From a checkpoint of a small transformer trained on Wikipedia.
Size: 12 layers, 8 heads of 32, vocabulary 2773, 3.78M parameters.
Training: a variant of SOAP for these matrices, 127M tokens, 3886 steps.
Each number is 128 + 32 x the weight over the matrix's rms, rounded and kept within 0 to 255. Layers, rows and columns count from 0. Numbers have three digits each.

# gate: layer 7 MLP gate, 320x128, rms 0.207, rows 147-213, columns 0-63
# up: layer 7 MLP up, 320x128, rms 0.221, rows 147-213, columns 0-63
# down: layer 7 MLP down (transposed), 320x128, rms 0.211, rows 147-212, columns 0-63
gate147:149170112102058100174146122144200121108175143137149113126056136176165181134062138139162033086112103128116069129133168117165126171114170141109131105161137139082154143094138117153145126170116162
up147:136127141103140094132168121136164151149091128085092106142070160167106126084121077140100120123121179104081109126151147088135130113072107096121104195145169101105109166151101007107080108092127190
down147:150108161108096065161180155147168174123115202115121138117106112144125142113153135139096158101128168161140147093161146137145139146090181135159148109074164166155148100101169082155063086103119096
gate148:160146181141121151132107133136115139119107111086165132121110160110188115174144132167121177081138121174103186119169076094117157128204142124129144099121107063145114099113125145154125098079104118
up148:157114073132080142087092058101142135125154042093060094123172134169147137097120138098139138098106131189058097160184053099132153170162163142130154174062134230165149059179163107092128120128090128
down148:210131104128171151147108133083097132107141075140148149156044130110148083077111161167095116144100208143113107163118111084099072110122063113129157072175109128173140187106165135138131173112201173
gate149:130138149104127121116139125081136117205096112118126129156159113114159115128112131111153109125161106111146147107159156117138121119152138132087156119120112122106153118128144118113171111094183141
up149:053163114131067119183095072136131151112150214144128147062143153165073152092085080151125067112083077103098142163122059164104111082179159122136082203169132121131104170168166120074067191175156096
down149:080143155139113155131110133139128107097089137094132118110061118123113135117061123107162083176164138119142165148185098100128128124138134107192171084156140154151114127158092140102126158145160141
gate150:117161149181164116128155107104227111132114121140180160105153112115130125139134123174122119139136107052189114098117162116122088069138073079108137126111126077096121158148093135110061092062134159
up150:141124134093131120125151058057151117147126111165130114108109157170165136121179118105108148138153153106113126166118125111130099111112143110127129119133125116105187148099144091102125126098180109
down150:150164125145127108132119135202133066113132098129134148100123105191065192121111152167067119154147106136082074107138121155106141141131162190109128130103123111142114099146151172142145128077140105
gate151:169088119090127184123149108060124127141124162116135172105123132232114129062073082080107089113144076092125114085139109124150101107148082166148129141148177125099127130143098100097153150168153130
up151:093151171089136111161133123021166108149158093142111136131121115193124153123132145112086095099135097093111174121122155129177093160179186124210095144123182162113105160115174098115126132178123138
down151:080134076090109144154150131123124172141109099094090093138159099159196151114134186142167094119153107115112121133129134128040135181140131107148052186130058121181115122125156156099101177128189102
gate152:102121135109100166161133132119168145184129028105105161125145140124153129097036164183083207151111141101124134109165158171115156126124054132089172135131060082093134076114115113138143162185098129
up152:081168153158129158063121113118144084165172104140150071133159132131127104160164175187206145163149093084154190145130121116125118127117162173135139162092106198127132128094121129145121142165167115
down152:128121102090141141118153138150118105183134074149132141187104097138122162132124184124139135065114105143145131140178181163133146139113127172115078124166069172105119160136100104127122146156105097
gate153:149150116091210134077172153122150138170090112159132130127135103155130120106082128118123141084059089147169117119127172109073102161115156157126077107120100158122058168161078099132101152137121100
up153:162092121147151119140104138102118153125133164105113160116123160109105165108189176140106140063061137119139145078122107205099104106085078131125123130106109115134207147168158108131141111138079176
down153:100092127141160119118088152081199137074154175092087104129150154136128136159157107156191118162145155210169196139109103082095135148138089113130112145136168127126140117128120116137152111084153135
gate154:138102132097126118134126087158119118207111114123109091128140132182130103138081142096177120089082081211087159110177092110047154137130160129128141188165071152139137159147073146125125070117184078
up154:190128133134177111173094101135175102176189162182119176157128121157142115149128130160157116128112142179104076123101115093178126108154124064142081101122082091127177151173120167133176125126142147
down154:145115147087123134094175125117155111157092080068134161180114120152147146157101105157110016117102162138175150144109116098161061129106105154141110173122134141133108151098141153081156135064117183
gate155:108136118181120111099072116180075128116103146110136115144123094144099110200122173124120142106108147091163100166137109152113134127108072096102135083146168124112134168109088135126107098128131137
up155:117100118139099175176141150142158138122111070189131128161098158101113128097160127082116145182103099085116156122096081148173139182139110091117070142147128142137173108083127076137165111156085107
down155:108117127102090143155175193113161059145100099082168109135143113119095132089129168126092126180083129112100108161113166128133154155130075137116196125127113140139105150123145103106147111096077128
gate156:083100147154159161126158066164107088139167201175084108136208122082145151165063184109161053084114109190136133140188122136119123160149169075148090128103155132115140172129097125133158136094084108
up156:156116145090162117126141120111112146160114073064130121166136135124104180164104147181128132125125072157109099137131161070156125129084146156169120148141126100133163130133044137112096064137161139
down156:156164122113135094151098189170103106138119144064098146159120178137079127096130194080115130181151090109144129172186151155110150101074147142142147102115118110111132104085158154098077154143136190
gate157:161163121179097122148129146122138111167103130097162123093125117164203154212149137121113117143091184155151083155189162123065130096130115108059167145156115140114142146156150148144120117133122162
up157:153239119186210133210138150085142169092156099111160135118197166107082104146149162156094090136106181129105110123173118114144103110110149139116106071128148112153050117079122141161165173138134159
down157:078135131115149113124136098135111079197136149101180167131120154118144135137049132092123090136057122143168133145107113182106178148148071163152137154129194155073115113075136165154143193152106096
gate158:177068094104122105109108152090103092187116135088135148119142072111129063091142096173209116127147098152086168171100100135095096154143128119148126100121109139119132107106137165087123107140126080
up158:108164083154114153115122109168097103178126106123165120143115146195090068140163095192172136076097093125146148196103126123154156139084163083095129142078100101163169079105077097125135128072186168
down158:073129148157147108109112127182188120081144105152170119135129147170126121118165148180032088179070190152150129121145085135094139112133142121146099105135084099140133207111131120093137155147119111
gate159:186106127084074126100146124102162131123047129127152103095112147145145125124162093163136064133158078195076088100169162121119133160149103092179127076109122090135138132160168178185143179143096138
up159:094158072115174130139079099140100127109105141041111162146150144170147122101091055091176205076173176160106119135129161117159173153210129124129152137150119153044080154135138173117134136149115150
down159:115131107097113132139104167078128151067140135068137119110092205085101082140096165095171113137083210064139156175170095051110054102063091118120107070150147184086138142125134136130102159126153119
gate160:089119165106169138174124136159205095143106116162134130155122153171153123122058171103104097198110161130167096144161111123106157111092159126125121140163160152128140129179124153097169116154076098
up160:173105122093131155149116119101133114142149095161204106139110140132142093133103145097101107137121090098068106107097125118125130149116093152135151146154133146119131114132120092142150101105158150
down160:200155127122113158160116160135087162105140091116090133123092146128191106123152095139094106134178095169149131139117126187143117087110158168165090104087120146158132185142132145122126154107129163
gate161:153114164108114161116099061129060101150148075195175146106114136124143135114089071159087113159122097129146151133120146161126110198124079079178159126113110160152115134120158110147120137088105184
up161:161150127054146088112214185142152056123163145114152124120119148140142084090204146131161102076102142136115096138130115105105121063129095200143161097123137123158165144112103159153135143102083112
down161:153116111205087148178164141136124165150057156142167111126107144127126166131144157152145127122145105119209127178115156111123113074140138156142129110161080084098130026130142107135139146151136138
gate162:162163114126092142167048024255137122090172093148143107148116105169179120150185101123161090155145098105143094188126170148157156189175165030169146095108123101138119171143124181161099098124150129
up162:138118169092153114116082089146156124088191147096114128119131139170134144072141151135160088132161135149155132134134081113098163111187142148166069117093177116127112141166161120109126096118135107
down162:057093143130145132152126093110121140060142141095143137147098091127146142189168122077141129143154143156052122061191134180120161125127068120143157138126162103124130189138121118123170145164174164
gate163:146105092206134166139110106120124136092179103080106079071090134131118144115159133179175195138139103188129114123139086095094114121144157151099195098175157136098135143126053148122138113107154125
up163:153154159083127111115115108123108156091164143153120103113098141143143082103147148110123076100127159134070166161136161101107093099127072135149114128123125127082156139103147123120107155182093087
down163:165199055145117106104130179131113117196109129142144142118170161113141157116144133146138107142137108089061094118178122117114151098074146158122099111183084145136164082144177131171134195172064177
gate164:130145194143128129169156140095100171163195160164114108106149149115126164112126108163173096145105067144151123133159106161114163160122174129131116158175134126131155133132098080096133132142172082
up164:154131132123150104130088172096090058095142173130113100130104103093089137134139139150093146122117173136103183098107136162149096138143058085089151077088110098120077121183147152127131086120090133
down164:074172140161132157109072139080127121167109076161103100115076096134086139189135058162134114104106176170197141183138127119098142136108085139140119096165141071165176167129152104123162165098136122
gate165:108191156159162094105129165162131172127136128088115045121103129115165131121052162120167106136086118165127137102132126124144128080121127157094101143154128172117112140126129177087155077124156147
up165:142128173109109104055152184100127166150096126139135123039073121125123169095136160134127120126122123081127131157159132182118123122134127096101203111134056152137095188093122115132128127142159075
down165:072111150106100167151099090159128164145114125080132140161191174127104174120095135110114124100146143129105202135148090142150164139161134039136099156127148089120144158132137104138136112148146102
gate166:183130122072109131069143112095148094176147150164098126092194047132104125128162136133210120092080068101116129106156137120069139156116080155112163122109152191111147162133177106111106120145104131
up166:143103119096110110098121158138126098124108128097155145106116120113204163132129125127094114172167141093116131149128106186142132115062163179138141113138118095163135086175115106102114110139152100
down166:114157113125120129122119077143148116067080143158127165121129119115100130144083143105151078147150169132056154088164139190098149113183105166133161149120088124135143141128102142137095131165156116
gate167:102056142156138139128143155180145169113182133123103155112131128161093144177129114148140070109139089087152168110073107157150132127159180157130139154139146130197144149178175086148143124057176144
up167:209153105144205106127141033086163127144148118102166126089082131127077088086162139123122194169097151162127087112125143166149150114074120129093142081158171095110159062176100116106106135126105100
down167:157124146146127128091131164101166142178140063123122107141163161143178128124123134152095082141144106130111175076179104138170121145113139181135098108124143110108098138098167184066160157115137147
gate168:173231159126138161121146130121149141108091113154155081188135148112185125124110186101117137070159123143166103140131128136123111154098098101105102070129113064118139139172106112134118156125167177
up168:116128161131120118068073090133134116144118152095166182107184146141191107103114126147090165108126165116144152077100138193111070111128111099169188119106160107121104116165114073163138129115111123
down168:129076105206106129121109146163125079146110106133174093138118082127037148145137064138108129157128118130079135143128073098106135134130096144170126150164153138122117116133105143147128104119142124
gate169:142179086129154082185128116150109112100124143120136094056104141116075090178111118153050143172144114141086158167119119084163081169152088200118212090090162153100153205139125075146082184115148150
up169:101085124100141104123144123159110144083097196151110083149180077160145116075134134120112088098134166121173173226134102159157150103117132090143077070139109084131151102139097149132096102135150122
down169:112142137134154132142124104103143068145095097192162096226109104120135158119042143151123055109093129146152160115147088097113095131113107132135087055157151097200165149153127155151148094115147152
gate170:121096173079142147088152123087160203153104125122115117131096065103121103128132157116088131120137155134113119120116121204144086139096157172128152118185130105038117182118155147118162138101188124
up170:073119109141100106181110139128113086105112113144151149112113069223099195190110103181109105129155083123114071139118083105091082162143103090190116154106163090043156153179080148132104109106121147
down170:098139120126086137111110192091162120126081105145187140136166129179094116128134112119208094172135096100119214058099152078162178135122149106143129141123170093156146179140097069117168151162074116
gate171:090148056160145115155151110165090110131173099162123163156117106174126105158135133191101100122145097088094117155087119134123152125156134145074123083161124071162132108121151116041112145102119136
up171:118166119069156110137165148132114050095109118039160186164119102062085119130083113141079107117130118204157177055172106116169096160171120090130115146092131125134136117140140116095115151164096103
down171:109175133105096087111099126135152111119151091180144102167107113139200092075085191148141133218185106145092153124147103136116126144082162145138150100114070128170136114082135138140148200092147141
gate172:108104175076064121152128136126107164126070110082157165129105154146172102090162129104129115154110168113166152102070136179123140122136128133142138137143137126185128143127188066163142152124148172
up172:070124091195157176095094106080131175087101156160126129100086121155089160152101088102083129143125087147110071119147105127148171146186072137127122141103133102084171118151153148123119130158130143
down172:144154137086136090083126093130117086112116163143117087084098092151156110064126145115146138131164152162173117133142183177140112083152175154144082121104121097099154116135101129134117106140141107
gate173:051148136129082144114115115103132101194161093115134129118172033142088095133131109141189163160124103204107144154138085089155130134105123134164089090164127141132140146113099087072163138139143113
up173:088124130184142103153076143123173089106078128068103122131114104161143103145104124091096129160145117094161068123209120094114089105135057140101069149125139115144055140106140161185150145133124106
down173:150132080134174133177143087129096085100134141112156108123139176121125109138106131127146183159131132150124108107162130150118160203105072135118133178110171130077135099144120093106114175094167128
gate174:172127134083049121173136094160141122135076055047138114151120144096126165143195130148153098110131156144101144063127100169095098147146089032099112112169139103144141143159147133146096156111130149
up174:157144177137083151158126142106108150087095149108115096150142144115140109074117118126156072144120136119132123119111150098123078159131067092112123151148089141123126132141113111119163168120065154
down174:057136146137117098123115076079110133085104086092172163104093128124108135117063136153110089114080159111121138083132124136164101135199122087083140194125111123111145102079127096122097177105079081
gate175:110152192132143105117116172158139139141146088140091094101122129094109138154165173080058120078148066104156116178152184157186172106147111119139154095090121065163077150048110064076137147111069150
up175:159114085089128123090129150075136108130123173228109092143137120155099174153084086195218102162095136128120160129166097082109147099153134151131153136121181086098135090174140117075089114113082079
down175:141118111097139105095124086114127183148144199142116162100128137083163130141109140104124142100148077071146148142094156131158103115111134119116115122121161149116124129149120066121128148122154119
gate176:174111143138092124163117145177107106183109091094125110138119122128116125144152152123124136170107151111114137169134190156141106155040150114157227133130110111205125085132141151148156139102077215
up176:099109140116108113106145126097124120085128191080139097123115195155093141134141148127155062092153148157144127107129124123144179129118142134182161098057121130143143158170165126098145146173026132
down176:134166142097168130156143186149178135056119119132112109134114161089179162156157078147131092118150185125153112158108123144155132082115167179162120132085120101117060138142110122050110092180163136
gate177:155116166149084132135173163194123108125082160103102113104151113142111123179114105111161101145127107090091135149139136091149126161084097059116129103093126099141100102126178169141147059128097162
up177:172136145067148142144148114126120107149097145144134113193149121126120122103159124085131114111122133100111135107125152177188095144112109085105112094077143092100098078067108123102159095117113094
down177:156115140154175130144172192173102098091135129111117123109188158106135172111102104147130188106155141143141151110158095150162133111165149080176104031130120139188083148135148160119078119156130121
gate178:121161126132128119192119121107132137137105170130131118140153046160187109241148127153116179066103104136180113130114165127163137128141093047122167144157145134081137146106160163121119102127132145
up178:106139125110113119146099114153095127109159136211090152143148122129143133101089143170104098172119186192076130094108126158110112079136120143176122076141197137148105117137128137130111159077099131
down178:079131122125110127110133103067164104125117091128122089162211140118165137158143146083129156131138129148152167165113172157145121090139097183102123107190131084137171148178133144125125087104135147
gate179:120142134143125132132155180120164092097099089100129108146065144200125168177133099143144104138142101149115089144137164102126063126124052107116105134159195115130139158132097160102101104127137169
up179:152127188104119145095090082116133118127137167081129207154179124200185105145149121143127087103166121114193139077124106075182108114109123101109115140110150119071095128160149147102067122061134081
down179:098085131172160127146108143101118074174102108174158114148103067106142146084138141143147142192132122133148141098090104070101095136114102163162075098165134133114059180117094137138126102111142111
gate180:109144128115150145167105144105121151140153164048166125131152150144172111104082083097075130142113097111069139117140088132148099125132139100160125050099145080196149120152133112143098085059126174
up180:121073131136158134119084161144134125177107100106122136182125113137149120104106088109051200146095080126128097119118118151127118136135128134132156156091125136122128129105117137115129161072168172
down180:139159174143125113135137167103106126143142087165188084128172128141107095123137151142174202130104133145107143069105147135110138115093144117166097160110082087142157121143122114126133113135061152
gate181:076168156178140090132120124129135169125093049121134115160077084117100139170080133179119151160160144121136245159166158103149178100092107182147111162074114088136129130107125164061111167124117142
up181:122131151220166093184106116139112164145111158095185191107088123127139131164092181088171146065087117144144085072073120071068113047126129118108118117153151120149062122106091117135167085132128179
down181:093065169173073114126206102139196130151160111181148196124197165136138131159039180147161153153084104159174171080128123092154110151143142120123107099146073145122125119098150136104151169123080142
gate182:178009144126119088159099143162099103120179070181163109127114130169115086093130075100141180103132127147127129146120133127103144114129070135146160140120026166111094097140097130068104161111115148
up182:094156140116154139159112121146175197107139188102156113106161105150114177116153106096079113107100111121114083086128125190121116103157118107074155157108117137158116102163111120130124069138105127
down182:169107120150120058178154129128153191140116150092109118076097148168091098124168128085132100195123077136152149044101139142095171124075109113076109104118101110173139093151166147136193125116138162
gate183:136120147077145100081096126149152102156081111159159159137150073142122167124065110186107120169161126117106127095134128179129124131088078111150173088143140179123077086114123081134099155119185171
up183:127103125147119129181144133084082161153157116135135133126116134060138145163097148140134129081100146125108069196098153135172105124167193128082116143166119101142101127126104062113133110107096097
down183:140140134201130181099120172112138102159133145137141135140142145160123119146095119115140154196149086139157097122147094158129173153117131088151138134143138099135101081146126162154140143153099181
gate184:141121067105178121182114174122135217127081110123123129180146014126151161093152149120180157181120141200102106139117140162131069113146105150119134143093161108159092128148122159138136134121127145
up184:157185114126093071061151184135101189140137153182175084117119144074090150163130152134142127129110124204132133162209115149122132167190127106175142134114113153124110114108119141120115131127169164
down184:121131094126129152121155082142108086059087124140154084134135161132094114112171183096175103188081118144094115101143110115117131029122119063182088145198106085125101121082104113123119103126082169
gate185:149118083126149135120170167118079195136134147073138082107176130071105141107122131052135144142066153142152103067124128105129084136130123167123138139143114158120072167169124056160190065105097144
up185:133123163160161127045139123125098105118161160142135182062114115128136157177147118141192068076149126223162129094177121102127115152172116143037123124126157147137092104122152181088150080165164140
down185:138107130130095153163102066151174116101160076068116156074115035185103152110125149173129215140163168135134138164131125131085117117154121067168166200090142122129117193127124130108098075094139087
gate186:088139152121135071191209142121116134091151129177118079154096159117106196098146131172182090140065149148158148093109085115133060063131136164109190112160104144102126157097118088136094084126133155
up186:049111128098183122119223141191169156155103142113096167160150101128163124124161103124156104161163164079140169070130074107114113133182145102129100089134127101143142140119142131179114153165121079
down186:103115148141188127141118100147117116213168117172124089157139129127112122107099163139105171116102142142181170116110103133110188123121174139134117074106148127113118108175144114158109114144111132
gate187:140160096120116140069074119154081101136124146094147159143090082125126078137117102134140130150168124122087130088138129137129081105143150125149116127143039108122094133148134105063161090140175193
up187:119169116157119067194177112071167120143132130178127190092094096145099135133146087137094137079136129118123087105127117155159080077107100109145176151116163150112178178146113129138190107201045137
down187:123220163165075102141141133126153089109075132097139173097093186135131063121128159136116134126184172107079147138124129114113076116075141200144205141133092152100153130095121102111107082118139189
gate188:128141133175145091126101088119161174148123103072155160127143131164142102154092165169162116094113128157153079145091123145121100113135087129123159128129106138141175102175132148124154072145158142
up188:127145219116164146181171107153169130059082129159116139107112140160119102121140132132083126113151056198108208171104111108122099102160174076096090140102161137128187159208192166135155163139118139
down188:141108108158140180144153156114116121072111100115069146108102121117123156133119111134125092107133116107126141196166095092145102147141137123130125143125068186104117224117145143112145154130151172
gate189:134138091147138117172151120103120151120140146182147079093180064173101249095107168089125097208134077171089103123118085145140119159135121164117155159097158164103093130139175099143104107137124100
up189:116106164131142109116105147147100098097123107108114137114179124154123125162101133138153057107142135141169112089108154137115139119103199126177162175130117133160089134116146108128139163177140179
down189:107125116140075132166119120051138149088136141142124166113161121176125087117110139113091092148120154141158062139135155127131151117120131107125099137169136146153116110133142159111132154110173017
gate190:095070166166113069119114124146083034110117176146112153129093143155120156122131146091080143101174166097131130176107146132136146103151157146059154138190142163155121155140105100114176152125112123
up190:188170134170170110143134126103121127175114112115125185102072147142134082153158115111135120137108137138176074181165140094146145164098119105176170079128146115150144119158202144109092166123134171
down190:105180097135094109093184104061160149145112103118129102126092124158091065202148085086126118084150185085149087156109097122141121113174157124142130095139123117100181145145155134108082150132098136
gate191:102169179143120167099121165107147172150175062174102134123119108103160077054087115089059127113093149145148139169146119155125136130089176170126107101144102103094128147093164128107123160133163164
up191:092198128131126105173134142174071143175124106104084150147134156125156095092133146102144126095130065119078139148163129139139132164136140092125107110107115169154056130077143105111105196112097086
down191:156079121155113082175171190132143106112120089163174107182158104109065155140148106155143079154135110157056114104137046106098139160138143141192129140123164146146105133131179144135130141137091107
gate192:157129146174094151065080096214139158154075124124099113149129155134091181181090182167121136139130159110134130193139128106128126101153094132113153108140169073097118146168192165134114117078130129
up192:099166108152109152108082164158136133186092138152105094150103108175070100177095167140062136125168149106116098144079135152109145157133128157126156126129146122128153145129162179159104123102091099
down192:157154084140135088149122136131188112115121173102096143162116145100125126183148095112096153154168139143124083158135075163118128149141159097135122136092134112158087145098095128090131109116154129
gate193:103166138138119099146122085114115105124217135130085104083146108112108155200143167043109133142137141140139107153124123080109170094095118164151147119146087118128156159104183152108096174138100162
up193:165071156155128102143057125145181129125138150104171200165122080126109165137167101160152110137075123163169087114162119094093104107153147075167121134142132134093143167129156087148119147102114126
down193:090111159118151131108141151129116124142094134154121089086132083093204112189152132105157109191155138134112125143080156125186046116142107123150130086097175116077133054119147131194144101140110123
gate194:184105187124137113169103134134126128107121117160129135195105223118118101164137141127190156165112129090144097154183076091166105115146147124109149120134164128157078048139199095074123180072097197
up194:148123195118121112170146125045141128078127168093181096102166076178150152107163142165095132123124113144161147139131158153074119118129127122062170165092126148130113152138125059119126070141185148
down194:147144102126051136172115078100133194117118133128127161120087099081094119161112143132122141139118102095108123119114096105137164151142105123139159175114181122098145098048133134131142154125143114
gate195:090137133140108140071145132193084130083135189146169151155119161179084133122159132209151171150139172124105195168096092112156111151131119060102113162136099145179106136109124141143088145186090141
up195:113133174156130110145134156148089174131138096136096109134156081052094119131104173109112164118158081096141066143134095111158075153194078059102160190141128157075127108101118129110097026123119143
down195:098129113151161115108041091108142071132152117182136087093100190139123129112125102087121129066155129147145093123123133229092102157035144097104084135106135146091161126119055126091123126061109137
gate196:139057107130096085076114098142213071124098116136097128110042122101088166135112106168118117116146134142088158140200133116157088167129132110097119133202104107103147108167047107094135162098101152
up196:140084154157138105131123164205142113082103133109058089179147180104098165153089139159157178115160191078106091110131180114136208082043155114137190140109128157125102136144112174169131124088104104
down196:171096116140077130098143076150123091132142141193124101111204125109157146084128109088163071097078094117084164091119138128190192147108162111109068147121094108095132169150087088134116154198083085
gate197:160161122122139126150102174141112113183078101158143163149130161121096101074166116128119128103135114123114130155124138132136103147163135116106141151139171084175120155123150159141102149113174129
up197:072201097127083138121171143099086128077107095149120089122143098153147109109161085183149162115129202109102143141104122139148140141077101154100089149145180091107113124044131152138105121113152190
down197:101097114201103113149143152140122075147201142098117122043160130148086126113142071186161126181072201166158087115122080140096156148132114099136099190096172097156167096121153125116152105113136105
gate198:145111125152118083171143038156106192152152096150076143145120123168081111150094101102189113137126154119151083188123166090153090098142162129168106082126086105117110124138127135130089126085129158
up198:117175198055179203124165102096168163117162136138166112129171105133157176124152103096161103125069074104119205105100127138126122132157140078073159138106173114136173128085169122159151137130058116
down198:133155106125128193099139095082130165173094094104110102146062130154118093167116104093046096149153095168110148173141174131104099137105118211092177167118112134093196116089165073096201149133155135
gate199:111118126121037131165123105203124115122062105135080141148094140120102146076176132031097094141106177100112154118089065178126145119098026121061218099138112193139107129088097143144116089158106133
up199:152144100120075122141140112144152137166134124097101155206136137197156172170138131112058076147110146160084165114154101162183129134126105142114164130121116156079124129111117079139136085132098145
down199:165103116144163128155154154095121106140140137125147147095179197117130086159081125133125075190103116115077151174115118153154154116121023091121167183155154135144124108100136100105155104173147077
gate200:167143028116082125106112138113136214175084152110087124089119110131174079126153075192105114130134164148096118117115125114107096168186078168111073112140130135145104114140175157154109194144115105
up200:154099128123125108137149147112098116117163115133158148140084174127080082093151122131127150091146097145124121091167132179076157135129162072150084128122097097116140163134107118101161138132167114
down200:126138164091121154141117152130152145059180102155108111098134145099165113118108131116152113162187119096125148112161140077107166125065209122092144154191142142123184135135082149113066164134084158
gate201:153174144066149129049071074110121161134102094101168153101147093180096133150116114140089126177147161142118151063158098113179156100181102135203130077137095160105126135121205150156120207125144174
up201:142071121136158108126125131102134097152116163048133053146082123146141161121109179128145110092142115103128109150156125128132157178163104097103115125115089097082132094103100113131173136156136077
down201:161133175102148201127084117100173156188094153112132119142111103146090142149141133133146137156166169146117131128153093162099118136108099089098090137102082161152086125155132156111157128190139169
gate202:142079173151112136110138085136141150128102102142115104117079132086107199157172191145058120119126145127135145161094111103134053143145113106125160117137177175102081084138082115112099188085103093
up202:141162137101134131192135162117130079121164115173160127101084087114191223123136135196051137094133136114118138092146185125132150137156140113135154068116141091176126127128160150131153148074115134
down202:131160134104112105134120081133114137176109155171139124044100060126180143172169090109053205073128136094146078156104131152147079079160130142133196151110114115150067103116135091155147086097115126
gate203:115131080079150083090168171164115134162103120113127130158147141120135163134141127125131136119134114104128152117079147226155164115138118157132056164166202145131135124108137130136118146112111168
up203:106093128154070153147141137138118123134092165176117121152096181071098179091127102105099136152105160088141126138129132109114135046148111147034171141172123170123124168153118156172122159139103116
down203:109137143167085134095158142134096101125178126147121063108122133130132095189131125169162145098136094105132158110171078141148105086093173152100115149124105125167158120147084127202100178078139142
gate204:142094124190142145159065073161093098182056089229154174128139151100197130114156171158180137129158132116141193118140128139177097149122091100123059175133091134078144137209134122062114135129183138
up204:153101170135111175158090101173107106122092070153130152159083129141183144091137122148126126154146164135102138067170067062141150121085112118164112099174163082143121133126135050143168166132137127
down204:123128145136149170105113165141151143141145055159131165093155132179172087104096107152126101053126116143146157096112138120123105119171085138144074131140164160151099154120098132166172162133127108
gate205:226114122126181146108147153145137144141140094082178115136085138142155096084130117132101143126138126158128183193197122143075182102104191154132144152160117092148127135169131152125140125092200159
up205:174143132149123150099161119166111122128117148141086118193138082153095089136032168136165093094132125183138120101142101112091150102185098108120144202156121188115054117135166163116158057137153111
down205:131117141062178112126136112090162127134153098157082209118183090122186120156166124084083092156173066078110132078128112136093150130081132117101168142073148119137135128089122149116115118161104174
gate206:088097158090163161105165080146133109104093109074109153132117118192114153112062114147106141095154073118068146137111093144061143147134110148151105166116149172107119143144176078084186139139103118
up206:172171128137166133121097150160114131137114158171124178162114167148169139144128074132141214157107080153125159141083136062096164072145089107118146124162147111152135130131163099158062106072148108
down206:147158106098065146178123078106149133126159153114091088161106137111109159107188047109177214110135150117156099116124113152135106126124154114125167121105132109126074119078133145167110142103159140
gate207:114150121123127147101187113144113175192128112150126090145117125110139142145055157156057118134117127112130108167104102113099131168150111117159149146160115143112163163147105158140133139093134134
up207:143108116173188150141141102121152144109151109128150135144074154113182147115103127117091129146094100163169091102145109141094094143120113110152167129107100161129111100101121165101170144114180111
down207:134113137130152079135106135142117111138132128121193107124119130125090180072140102141101135106099112149120172118158081130146132150135091130124139156124072096134165097131169137134091135133055123
gate208:180068111118197142082132122164120155135121139085161144138085131111126052151101152119178118106159118081207204130158113104109061136131192123156125179117120112139116145183161196149102114064097127
up208:062080070090084123086177104125211108163139123109147114114150113138161099146176130146134125161164107149107090100111095063087143147171126152125130109150109119162179126150164167137105127082152085
down208:128121078083131142112155121096112151124109135129124128081153126110113129099096093131117176143072119091102075180133139117122153093157088075156151071173103098180154156093140179136085201150055116
gate209:127158180098159079131136170145162130149107119112120098071158207191114182142144147092144104125128110153087099168174106141097178087135112091098110119100074153103126188111164116094146143051154141
up209:098144130222081088179137135184133120181128118114161184114076116148077064107104108120137120117130161141090122092117065119154087117190144114138115170114169072124134129118094075154109074106191088
down209:147157071182079115120108118149153158170126102155135144177140139097146101139180141119149126156083151136085106133128108060163087135066119148131113110154169147140108117179055115131127125124109108
gate210:182122065138080145115101090170088135075098132132106153107148127107107081145116091051111127109135081134185118070166103124119086103102104158139128191080150149153182082133112162131172140176093071
up210:186087161159217091079121133181139119166151125147107074181151137091155080175160136117131147013149154095106138149133121166119150146097093140139168124174129151097126126176132124139131094140146137
down210:129162125095092130139130127151105102116133080174140121181039127160126201131148095056080158107144117136154155105168192169153129106130109106100090136133099116166128147105116122117171135114158127
gate211:097051181188137173136125114103153149144120162090125100131164143080070140166185138138129131073084106116102172088089082187082123183127178120107177167140145174087101122134121146142123132144153179
up211:194162130123131122142150125155159158153136146143143115101178092156105156081137159182127100122109104076121151109196105104088152166154139151174139103106161131090087103136114081116130199127114131
down211:055115123121146104124101141133139146112112149094112123119103059075150129131157172176067178109127169122093165123136197138126169155157096121076148112165153072120203150133130110148103110110066137
gate212:079147156147103089118160099170126134121112125148130140126119098150204114129111140077208144128116108122103143164104119178104123157140114141119102091103090135120100147181064087149132123134097084
up212:114176138119125162141130145182119104122112064065127116148136128131137162091088169137128099078089134137094129098108123081165158123161056129118150107086120159145138120131180140126141153129067129
down212:114064195130127091090130090119171156068133126093180112148103159113133090147090120141171126116124099152170123131089103132177133169136146138123135101103105142131138130109147133182140146142132141
gate213:158181159144101126110175137179174109151102154108140175106117077124139138112080116144182165129157102135131161153141143124145120152172133165154095067109147149129109124093099122155133150179153152
up213:102114086082104150104147119126174153077135186147132166107106132099151161156111129111125145154100145116100117113125135181131112127147161115163130136189122125162171118130082117111172104108122116